{
  "vocab_size": 4096,
  "init": "normal",
  "init_std_qkv": 0.0531,
  "lr_mult_up": 0.779,
  "beta1": 0.93,
  "lr_head": 0.012,
  "grad_clip": 1.0,
  "warmup_steps": 200,
  "batch_tokens": 16384,
  "dataset": "wikipedia_en"
}
Each number is 128 + 32 x the weight over its row's rms, rounded and kept within 0 to 255. Layers, rows and columns count from 0. The size above them is the row's rms in percent of the matrix's.

# layer 4 MLP up, 320x64, rms 0.231, rows 293-319, columns 0-63
size [ 80  88 113 115  83 101 113  91  97  99  96  90  92  90 111 108 112 114 103  98 111  99  87  56 117  93  90]
[[105 135 108 138 191 149 175 135 170  85 195 133 110  49 142 146 106  98 164  97 114 120 172 202 130 135  67 145 152 113 120 101 132 147 140 116 208  94 155 112 137  99 105 141 109 148 158 155 108 106 122 130 157 118 152 118 160 149 101 100 149  56  95 123]
 [143 120 110 125 152  82  98 156 144 129 184 155 189  62  82 136  96  77 101 147 109 108  60 126  81 152  51  94 123 142 129 114 139 146  86  95 134 147 155 146 147  95  70 118  80 127 111 188 161 141  79 144  77 107 125 128 118 139  93 153 115 132 119 154]
 [174 144 180 125 201 117 116 167 105 118 120 133 168 164 150 122 101 120 145 123 173 123 153 117 103  80  58 145  86  79 104 105 110 170  76 153 125 100 135 100  48  74 122  87 123 143 142 168 133 145 117 137 180 141 125 138 149 140  96 156 167  67 104 132]
 [110 150 125 184  95 179 103  66 149 139 121 101 164 167  91 139 164 119  72 130  96 162 125 129 161 121 138 120  93 122  95 149 109 158 135 139 167 118 160 123 156  81 109  72 185 127  90 160 101 104 119 116 170 148  76  88 161 151 112  88 173  72 187 143]
 [175 106 115  66 151 168 149 153 106 104 118 181 103 137  67 123  39 161 104 103 192 114 163 103  93  89 160 107 104 171 147 110 116 152 152 148 135 158 176  96 149 124 176 128 145 131 135  76  87  97 116 197 139 154 156 101 128 134 152 122 157 137 111 134]
 [ 97  84 103 135 145 123  98 126 120 145  96 164 162  63  88  98 124 136 147 166 145 148  93 162 136  76 109 124 156 145 140 155 142  78  38 122 104  69 128 158 125 117  98 148  78 163 150 161 151 125 165 179 108 141 106 160 195 166 135 125 106 142  63 119]
 [ 23 154 130 160 122 141 151 155 136 138 109 126 150 125 142 129 171 167  94 188  75 126 116 154 156 104 122 135 151 157 114 128 129  82 115  76  86 140 169 121 133 156  76 167 120 137 106 121 162 124 160 190 165  88 142 186  92 109 158 197 132 126 158 142]
 [155 104 106 104 129 144 115  87 111 119 214 175 119  78 125 129 169  78 160 165 112 106  70 177 144 140 132 112 112 130 137 153 163 101  87 170 162 119 132 159 183 166 130 124 153 129  80 161 167 166 104 137  79 155  97  69 180 122 127 130 103 180 141 143]
 [ 50 141 175 122 143 108 161  65 131 125 150 108 183 127 186 206 120 152  99  86  75 175 128 153  90  94 100 177 152 127 131 177  98 105 149 127 113  62 145 175 130 132 146 137 139 146 158 130 144 148 160 154 143 142 114 148 148 184 135 117  98 145  96 102]
 [135 155 164 134 103 104 132 115 152  94  92 183 146 231  87 191  87 135 186 120 173 127 167  82 131 151 152 189 139 143 159 123 148 171 177 146 156 158 103 112 151 109 141 152 123  79 131 123 136 126  91  99 158 131  85  95 185 117 104 115 134 142 130 138]
 [166  92 118 165  81 124 126 180 142 151 108 134 114  96  65 109 125 199 104 172 200  93 173  83 145 175 125  86 185 107 169 118  91 137 108 125  95 123 156 170 114 149 112 146 140 105 154  64 112 121 141  82 149 115 106 124  59 124 107 109 118 122 114 143]
 [ 84 129 117 145 147 126  98 156 129 116 113 132  79 126  83 194 152 123 160 118 112 155  93 173 108 125 189 128 124 112 130  75 119 119 142 169 131 181 183 129 136 183 147 175  53 135 160 100 124 166 134 128 147 114 134 179  78 154 169 206 117 171 117 132]
 [172  86  83 100 179 101 112 126 194 132 134 162 110 110 187 120 147 155 105 104 125  78 153 131  97 124 122 110 144 132 140 144 142 154 170 223 107 105  89 130 115 127  58 133 108 214 136  78  95 150 115 116 120 129 114 123 144 124  88 106  78 160 151 136]
 [152 154 145 123  81  87 150  97 129 198 127  82 105 167 120 108 129 117 121 137 150  98 132 124 119  85 136 140 191 135 104 129  66 104 198 167 101 106 123 120  83 125 177 111 110  64 124 136 138  65 134  53 151 129 108 128 185 132 149 164 111 125 165 173]
 [156  59 116 111 153  61 103  94 167 134 115  72 143  97 181 181  94 126  96 138 192 184 105 139 137 169 135  92 139 158  85 116 155 131  84 148 127 124 138 126 170 159  89 126 144 160 143 138 128 114 161 135 109 152  75  84 134 101 173 148 150 140  84  76]
 [ 80 140 214 120 125 147 101  94 114 148  54 130 144 152 142 131  98 112 129 166 156 120 150 164  83  98 127 100 125  94 155 109 136 168 136 143 124 141 178 110 165 120 180 168 151  94 144  78 151 122 174  87 193 192  99 139 147 165 157 103 129  77 131 150]
 [160 117 118 119  98 110 155 122 119  68 162 132 109 162  87  85 135 150 105 188 126 115  78 117 120  79 129 147 175 110 147 172 120 107 159  72 167  87  87 178 156 120 124 187 105 191 102 154 157 125 140 193  69 153 138 139 152 120 144 120  96 151 110 179]
 [129 121  88 149 169 164 101 107  81 137 147  92 155 203 113 169 185 185 151  92 107 112 140 178  99 135 126 120 190 159 107 136 120  86 120 144 157 139 164 145 152  82 141 139  83 103 108 148 132 167 109 151 195 113 164 175 160 114  75 120 116  90 170 136]
 [121 139  90 110 102 149 102 117 136 145 177 107 104 126 103  78 139 149 128 160 168 156  79 170 102  95 136 130 101 148  81  89 168 126  97 154 185 150 156 130  97  81  79 112 113 164 131 140 128 144 126 111 135 133 143 160 183 158  52  84 125 178 185  55]
 [ 81  88 123 149 152 122 115 154 163 153 160 122 163 133 105 144 130 144 162 132 126 128 130 136 209 169 147 196 167  95 184 112 145 204 151 132  83 107 158 125 169 125 130 110 114 151 181  84  89  71 184 127  65 156 107 134 127 136 113 143  89 123 116 163]
 [131 102  77 121 137 114 108 152  94 147 125 164 147  93 146 170 182  78  99 133 108 120 131 102  97 133 139 130 154 165 148 118 143 188 141 118 190 102 113  69  92 114 116 157 145 147 134 137 150  65 109  99 185  40  86 125 146 133 177 183 131 133  74 152]
 [109 139 123 141 157 160 107 121  93 123 129  85 142 115 106 150 192  71 118 178 137  85 125 128 147 123 106  82 138 119 122 113  41 181 106  41 152  76 161 154  81 129 105 149 165 157 114  85 127 133 103 139 117 155 165 108  73 104 120 118 117 128 193 122]
 [155 143 101 122 111 144 121 113 115 106 164 146 138 153 115 128 145 190  86  85  97 120  52 142 152 158 118 148 148  79 141 173  88 135 124 117 180 133 106 111 129 164 148 135 107 148  13 105 152 170 140 136 144 121 137 139  88 196  70  95 109 101 109 163]
 [ 87 145 139 144 113 154  96 145 117 135 155 111 133 122 196  99 145 111 157 189  76 135 138 104 154 108 155  89 113 124 161 119 161 111 128 143 109 151 118 169 136 146  95 141 141  91 149 112 230  77 126  81 147 181 157 167 193 120 144 187 100 184 145 131]
 [147  85 105 130 116 153 103 105 102  69 193 144 165 143 158 161  98  69 156 145 127 169 145 160 186 226 123 152  76 141 104 108  73 160 147 174 123 165  86 144  84 173 158 133 132 137 123 137 126 157 107 135 103 108 135 129 136 150 125  73 163 124 130 107]
 [100 103 146 222 151  98 104  82  99 173 150  68 101 107  97  97 162 139 137 171  93 101 128  78 117 129 175 161 130 124 104 145 126  72 147 137 150  98 106 173 123 147 109  78 148 178 132 134 150 141  74 138 162 178 164  86 148 134 139 113 121 119 171  82]
 [191 136  96 121 149 118 159 114 146 162 112 111 133  73 169  95  94  75 131 162 179 113 143 179  66  94  93 163 140 131 130 114 201 148 154  85  70 101 142 148 116 130 153 189 104 150  90 136  92 146 136 105 126 161 127 188 162 190 111 135 119 127 123 125]]
# layer 4 MLP down (transposed), 320x64, rms 0.132, rows 293-319, columns 0-63
size [ 88 110 113 100  88  98 113  92 102  97 105  95  90  95 108 102 111 110  96  87 108  95  87  71 103  95  93]
[[118 110 106 148 148 121 145 107 162 209  90 149 154 115 142 116 176 133 127 143 162 119 183 166 197 120 155 129 123 159 199 120  95 120  79 133 105 112 144 146 144 140 113 133 139 126  41 108  85 144 121 181  92 122  77 156 113 184 153 164 188 137 130 120]
 [137  60 148 108 157 160 107  88 174 138 147 150 141  97 105 108 146 108 156 102 118 139 169 143  61 139 126 100 128 146 120 151  43 124  89 137 105 131  66 114 189 120 207  91 152 146 137 106 186  85 109 141  97 131 172  90 152 122  97 141 112 118  90 103]
 [112 142 116 113 117 161 103 103 135 106 111 149 135  81 168 187 151 123 101  94  98 162 180 170 122 187 155 148  90 109 151 143 143 136 127 131 147 112  84 161  41  79 127  99 143 132  91 131  86 128 145 121 122 199 186 124 130 114  66  83  93  84 108 101]
 [136 140 108  88 109 122 149 159 127 110 157 107 126  74 133 145  89 141 147  98 162 117  97 110  87 161 135 185 147 106 156 124 165 123 135  92  76 190 104 140 116 124 112 156  80 163 135  90 122 140 132 122  44 120 145  70  51 114 171 142 100 176  86 183]
 [136  85 111 104 146 121 159 170 111 140 126  78 184 100  66 163 130 139  39 100  93 113 111 169 129 185  86 155 112 145 113  77  82 157 172 132  94  79 131 155 130 155  88  99 142 131 125  79  61 131 123  94 132 152 128 166 132 157  89 106 126 141 105 127]
 [138 159 129 124 164 136  76 128 113  94  66 139 101 128 110 156  92  65 103 135 105 118  72  78 156 131 142 129  95 135 109 103 108  94  90 120 163 188  78 132 156 118  93 143 105 167 112 196  78  92 172 142 113 131 150  96  53 167 113 105 115 172 122 105]
 [ 61  59 152 115 117 131 136 184 168 155 129 175 117 152 110 104 168 116 138 108 100 139 138 148 120 120 113 103  89 121 119 105 135 120 139  66 151 126  72 123 161 150  98  80 138 175 101 144  77  98 151  95 155 111 181 109 151 189 177  88 148 195 111 153]
 [138  90 121  86  98 114 166  98 104  84 146 112 147  78  92 108  91 136  99 152 183 117 144 134 129 106 106 152 103 194 151 169 129 122 170 173 134 100 129 200  94 144 168 116 129 129  78 168 169  80 186  95 154 106 109 166 110 104  72 113 142 102 133  79]
 [114 157 172 111  98  86 217 143 181 186 155 118 157 180 144 117 117 180 152 137 126 139 115 103 167 154 137 181 105 148 110 149 112 102 142 163 108 149 164 164 129  87 196 136 158  74 114 138 132 132 139 101 118  89 107 123  82 206 142 125 127 126 169 121]
 [165 106  61 147 125 152 134 115 135 125 171 158 152 112 118 160 100 151  99 129 100 182  57 137  91 117 118 217  93 111 123 190 157 109 128  54 120  99 130 123 118 124 140 154 133 138 100 130 162 139 206  98 106 145 163 130  61 135 154 146 117 124 123  84]
 [140 173 145 105 148 133 105  78 123 178 139 111 134 169 175 188 139 139 117 183 109  90 139 111 127 107 119  87 182 126 123 162 143 117 179 152 175  87  68 132 186 140 139 178 144 133 135 165 165  89  83 135 125 112 125 135 126  49 158 123 104 164 176 158]
 [126 123 104 138 119  96 120  93 142 165 154 112 129 153 111 158  97 167  83 101 157 168 155 167 112 131 119  93 122 117 184 154 132 161  64 165 159 196 134 159 149 127 128  66  80 117 171 148 114 113 126 109  85  96  86 146 160 183 224 126 158 143 109 123]
 [ 65 180 152 112  60 145 152 169 100 121 139  78 137 161  80 123  86  95  92 118 128 173 122 114 103  95 173 145 131 186 142 158 188 115 109 116 143 138 151 140 107 120  65 145 155  87 109 130 110 100  74 123 148  89 101  86 113 179 141 165 164 115 111  89]
 [147 123 117 120 144 128 114 149 103  90 126 203 145  80 151 186  89 118 102  90 116 156 143 131  69 167 140 123 111 194 131 118 161 135  80 121 205 181 126 109 187 184 143 142 159 130 171 129 165 161 111 126 120 171 131 170  71 113 102 118 171 123 127 135]
 [135 116 141 152 134 125 148 116 129 147 119 152 167 142  73 104 114 129 103 121 129  72 135 131 115 141  91  80 130 105 122 110  85 136 198  78 132 100  82 138 105  86 219 141 151 166 147 159 168 156 123 113 173 172 100 162  83 147  89  52 151 101 103  82]
 [139  86 149 180  92 138  98 158 111 144 132 159 132 125 115 161  88 167 165 150  84 146 175  85 158 109 112   0 173 142 103 135 137  97 143 147 144  99  92 141  92 129 111 128 124 168 155 141  89 147 111  88 108 115 148 181  97 123 118 106 162 138 124  85]
 [ 99 106 109  85 113 125 140 138 119 123 106 165  82 123  87 107 140 171 203 142 116 101  98 112 101 168 144 212 119 161 162 154 105 117 108 112 118 120  68  86  90 100  72 136 109 143  95 187 150 117 184  67 156  96 135  80 126 126 145 180 139 144 142 113]
 [118 141 138  89 136 137 100 171 139  97 138 120 126  81 106 132  86  82  39  90  94 133 107 176 141 170 118 196 113 147 163 109 148 142 125 149 112 110 123 126 131 127  84 115 191  38 113 166 144 152 171 147  74 133 119 160  94 150 101 116 112 174 140 167]
 [ 77 152 152 103 100  87 100  78 105 105 123 115 136 144 170 119 120 123 167 117 127  89 150  91  95 109 139 124 161 171 161 103 163 194 198 137  48 196 101 141 137 144 159 170 128 191 128 169 116 165 158 158 138 130 159 146 114  92 150 140 135 110 155 169]
 [167 170 151 118 104 125 124 151 133 124  53 128 132 100 153 152 131  78 123 103 144 132 115 130  80 113  83 102 161 114 116 163 180  84 125 105 158 191 152 159  79 104 146 103  91 118 125 207 173 155 131 146 188  77  60  95 134 132 101 110 144  88 122 113]
 [ 80 133 107 130  97 121 103 138 131 135 159  93 143  87 172 172 136 166 159 118 142 143 105 198 148 116 165 153 145 125 140 159 175 149  49 176 107 168 208 133 117 150 216 105 118 164 114  96 129 141 120 152  68 127 119 106 112 122 121 133  78 141 167 138]
 [149 100 153 127 112  90 142 138 110 149 152 106 195 157 148  86 101 172  39  37 127 178 139 108 104 137  86  96 168 118 154 115 149 158 155 141 117 124  74 129  84 117  64  70  97 148 160 145 149 152 148  70 103 144 116 122 108 143 135 139 129 120 110 136]
 [103  95 160 174 112 102 139  89 136 106  92 112 151  98 149 129 104  75 120 132  67 101 137 112  67  61 133 160 111 191  98 149 160 170 163 156  71 115 121 136 105 106 176 117 160 110 147 145 157  78  93 115 145 162 121 156 148  78 172 188 147 156 136 153]
 [ 96  94 103 136  93 126 122 152 151 140 188  90 178 112 172 146  86 148 106 129 156 140 133 113 204 121 128 122 100 110 108 138 168  65 134 143 133 146 149 107 132 116 133 157 206 181 166 131 178  98 108 152 133 206 173 201 135 152 126 148 137 169 125 129]
 [ 91 126 162 119  98 114 202  93 130 176 142 148 130 112  88 100 173  63 124  62 126 132  75 129  94 143 106 108 130  99  94 154 112 124  81 122 135 143 128  91 176 110 117 169 170 106 119  89 109 116 123 156 127 117  45  86 103 165  79 163 181 119 130 148]
 [182 107 173 124 167 170 141 117 137 142 155 133  77 165 153 146 130  79 163  62 126 116 123 137 125 120 116 135  75 100 161 193 129 173 116  94 127  78 140 146 131 102  49 143 154 110 104  76  73 145 127  94  83  82  92  96 120 151 112 111  95 117 152  87]
 [115 139 153  32 145 164 161 116 102 121 141 124 110 112 108 106  89  98 103 109 119 134 153 152 159  73 111  94  76 113 147  99 155 168 111 130 138 103 166 106 128 161 143 201 171 122  86 127 112 119  78 127  91 147 170 160 110 133  49 128  90  92 186 119]]
# layer 4 MLP gate, 320x64, rms 0.244, rows 294-319, columns 0-63
size [113 114  96  81 111 111  89 109 103 114  95  78  84 110 103 107 116 102  91 106  89  80  73 104  98  87]
[[146  67 181  82 144 107 112 141 160 161 165 115 162 105 114 102 180  96 174 162 137 120 165 179  37  87 125  96  90 146 107 152  99 127  97 122 124 147  99 124 135 147 158 108  70  99 152 123 177 124 132 135  84 131 182 141 137 146  99 111 125 159  60 122]
 [117  84 161 140 108 150 117 133 191 167 112 123 131 117 107 156 184 150 143 147 177  93 122 183  89 148 109 138 125 138 149 164  53  98  73 143 120 100 202 154 194  67  90  90 104 161 122  98 148 129 115  96 151 144 118 130 127 129  61 126 124 100 132 107]
 [208 120 130  74 109 168 153 177 148 141  78  94 131 125 121 174 120 105 100 120 166 135  99 153  93 119 162 135  98 105 150 130 152 122 140 145 114 180 146 128  50 109 142 152  73 143  79 111 161 154 119 106 105 188 145 156  42 117 165 122  99 152 151 125]
 [112 103 188 144 141 115 120  92 149 116 194 150 100 178 166  95 150 178 160 134 143 119 141 163 161 171 131 129 132  84 134 172 150 108  93  79 167 147 102 133 115 124  92 164 120 162  95 162 118 105 119  91 123 138 219 120 132 109 211 170 136  93 100 148]
 [155 116 129 119 160 169  75 138  61  93 165 140 109 119 122 157 204  57  67 190 128 146  52  94 101 146 122 128 109 139 163 120 105 119  90 124 114 117 140 106 109 154  99 155  92 136 121 132  71 150 140 121  91  94 100 160  92 185 120  98 120 146 103 122]
 [114  96  98 109 169 124 132 138 173  78 134 157 110 115 149  86 117 105 142 148 133 148 103 177 114  97 100 150 109 141 101 159  54  94 185 151 110  96  77 182 136 151  88 142 125 130  59 111  70  57  90  95 167 118 126  78 121 118 136 128 149 131 183 108]
 [142  90  57 131 185 168  94 117  92 132 134  81 113 115 140 133 133 203 118 176  55 125 142 111 152  75 170 169 130 111 124 159  88 169 162  74 153 138 134 160 145  72 104 142 152  48 144 153 104 132 131 116 100 158 108 110 109 151 136 119 139 154 127 112]
 [108 164 142 123  76  67 177 134 196 153 144  54 115 140 131  74 127 135 115 135  98 138  63 192  89 113 115 164 162 153 105 184  67 156 102 126 110 136 112 137 104  82 132 118 122 118  74 106 146 142 160 138 128 137 111 155 123 189 148  95 139 148 171 123]
 [150 135 109 123 131  94  77  98  98 152  77 108 145 107 145 100 157 117 139 192 176 129 187  93 115 170 102 123  65 147 153 140 149 160 208 158 105 114  64  95 132  85 111 153  97 116 187 105 124 144  93  98 136 136 164  85 129 119  94 149 138  72 139 112]
 [173  90 128 111  86 123  99 180 128  99  81 217 107 147  96 104 107 132 188 153 160 199 125 132 178 137  95 122 145 148  76 125 108 162  88 102 102 161 127 176  93 115  68 100 106 148 126  92 148 140 168 112 145 125 137 143 150  99 149 186 145 142 127 104]
 [123 194 129 163  95 136 136 144 122 109  96 123 172 135 111 118 172  99 145 155 133 124 116  73 175 122 163 245 118 102 106  89 108 107 162 106  80 126 102  48 128 120 139 108 137 110 157  84 108 148  94 116 110 107 124 112 158 107  72 143 108 109 179 160]
 [129 127  89 172  83  65 119  93 122 129 129  76 117 157  81 127 149 117 132 155 147  76 173 107 146 138 141 164 123 108 103 155 130 157 151 101  64 127 122 104 134 113 170 148 111  93  74  97 132  97 115 145 102 117 134 157  47 121 150  64 186 162  59 118]
 [134 157 192  75  70 111 140 103 125 161 112  63  82 160  93 117 126 179 122 175 144  95 134  95 150  92 150 118 154  52  83  69 139 115 137 179 115  75 106 133  98 135 146 112 130 144  88 166 115 163 147 109  90 126 123  72 141 130 101 106 122 162 156 139]
 [ 99 152 144 117 125 121  80 153 125 141 133 100 131 149 177  86 128 155 146 144 169  72 125 160  90 117 181 206 140 120 106 160  96 101  89 144 157 193 112  83 216 134 131 105 164 119 117 101 103 184 146 168 118 124 191 112 133  81 125  89 106 128 136 122]
 [ 94 150 179 116 125 162 147 125  90 117 134 105 129 115  92  92 131 155 123 117 148 159 101 156 140 109 141 111 159 105  99 133  96 150 153 121  78 117 172 193 132  91 107 121  66  82 157 141  97 123 104 143 160 159  81 146  56 124  21 164 114 155 178 108]
 [101 138 141 124 104 183  69 108 116 143 145 161 101 112 156 154 128 126 155 111 111 149 102 157  89  81 142 197  70 150 191 134 150 112 160 100  79 174 131  82 125 121 164 139 131  73 155 173  74  97 149  85 133 107 173 126 118 110 200 128 141 149 163 102]
 [122 118 166  88 120 136 158 164 120  98 170 142 112 107 153 134 126 156  63 145 144 159 111 183  86 109 102 109 100  82 105 101 101 179 139 102 107 112 120 145  88 143 211 116 144  98 169 151 131 169 167  96 127 104  98  64  84 115 173  94  75 123 161 175]
 [ 95 131 208 136  60 166  89  97  89  63 194 100 110 143 145 137 124 145 151 105 149  69 157 148  92 141 176 111 149 153 156 104 125 118 108 161 144 185  87 168 129 115 166 110 147 131 109 147 164  88 203 145 130  97 143 111 100 124 111 139 141 135 158 105]
 [ 96 155 127 133 167 123 119 145 137  96  61 110  76 116 131  97 114 127 143  97  97 110 154 119 170 101 154  72  48 152  94 104 164 127 185 140 134 114  86 141 148 152 165 160 112 164 121 121 103 184  82 154 137 169 184 129 121 167 140 100 131 189 111  65]
 [115 119 118 162 104 163 147 143 134 132 152  89 184  96 131 155 144  73  76 159 109 131 105 136  94 100  94 107  89 161  91  90  87 118 210 191  91 158 129 175 113 148 141 167  78 121 120 112 222 102 147  77 157 126 122 114 124 136 108 127 141 161 124 126]
 [133 107 168 189 137 144 125 102 140 156  72 143 126 180 170 128 108 153  78 125 198 108 140 164 107 145 159 117  54 129 132 105 122  78 132 179 156 137 117  92 120 128 173 140 176 144  95 147 115 120 132  90 142 171 119 105  90  47  73  95 102 108 152 112]
 [137 136 165 109 104 125 121  72 172 163 100 124 154 174 144 118 142 122 124 136 129 122 148  55 127 156 143 120 198 107 136 125 142 134 127 155 130 134  82  91  99 123 172 167 153  90 154 113 193 142 165 143 102 189 207  63  93 145 128 143 104 174 163 172]
 [136 147 173 129 104 136  70 136 137  98 140 128 124  74 155  87 168 120 124 205  78 124 103  93 135  80 153 125 157 125 151 156 147 131 110 108 157 133 179 198 148  72 103 133  86  93 120 119 182 132 138 125  86 148 116 105 190 137 163 202 129 156 121 165]
 [114 106 201  96 109  83 138 131 152 187 184 124 166 109 101 115 113 213 138 163 107  74 126 156  86  94 117 148 154 115 157 116 127 138  68 150 142 111 112 106 142 153 123 100 155 120 212 115  65 160 109 109  99 143  98  78 113 112 104 145 160 130 132 113]
 [113 149 190  57 116 149 123 100 152 154  63 164 133 123 122 105  93 109 126 107 104 138 157 110 143 131 134 147 182 110 137  91 116 181  93 124  66 150 166 161 121 120 183 170 128 124 166 113 132 149 185 177  94  64  93 144  82 113 158 164 161  88 118 112]
 [159 168 134 182 120 110 144  54 160 133 157 134 152  83 139 131 205 124 147 163 132 114 153 160  37 126 108 131 147 118 103 112 143 169 158  92 146 141  62 168 109 113 121 100 121 131  60 177  97  96 100 174 124  98 115 160  98 110 104 111 138 104 143  99]]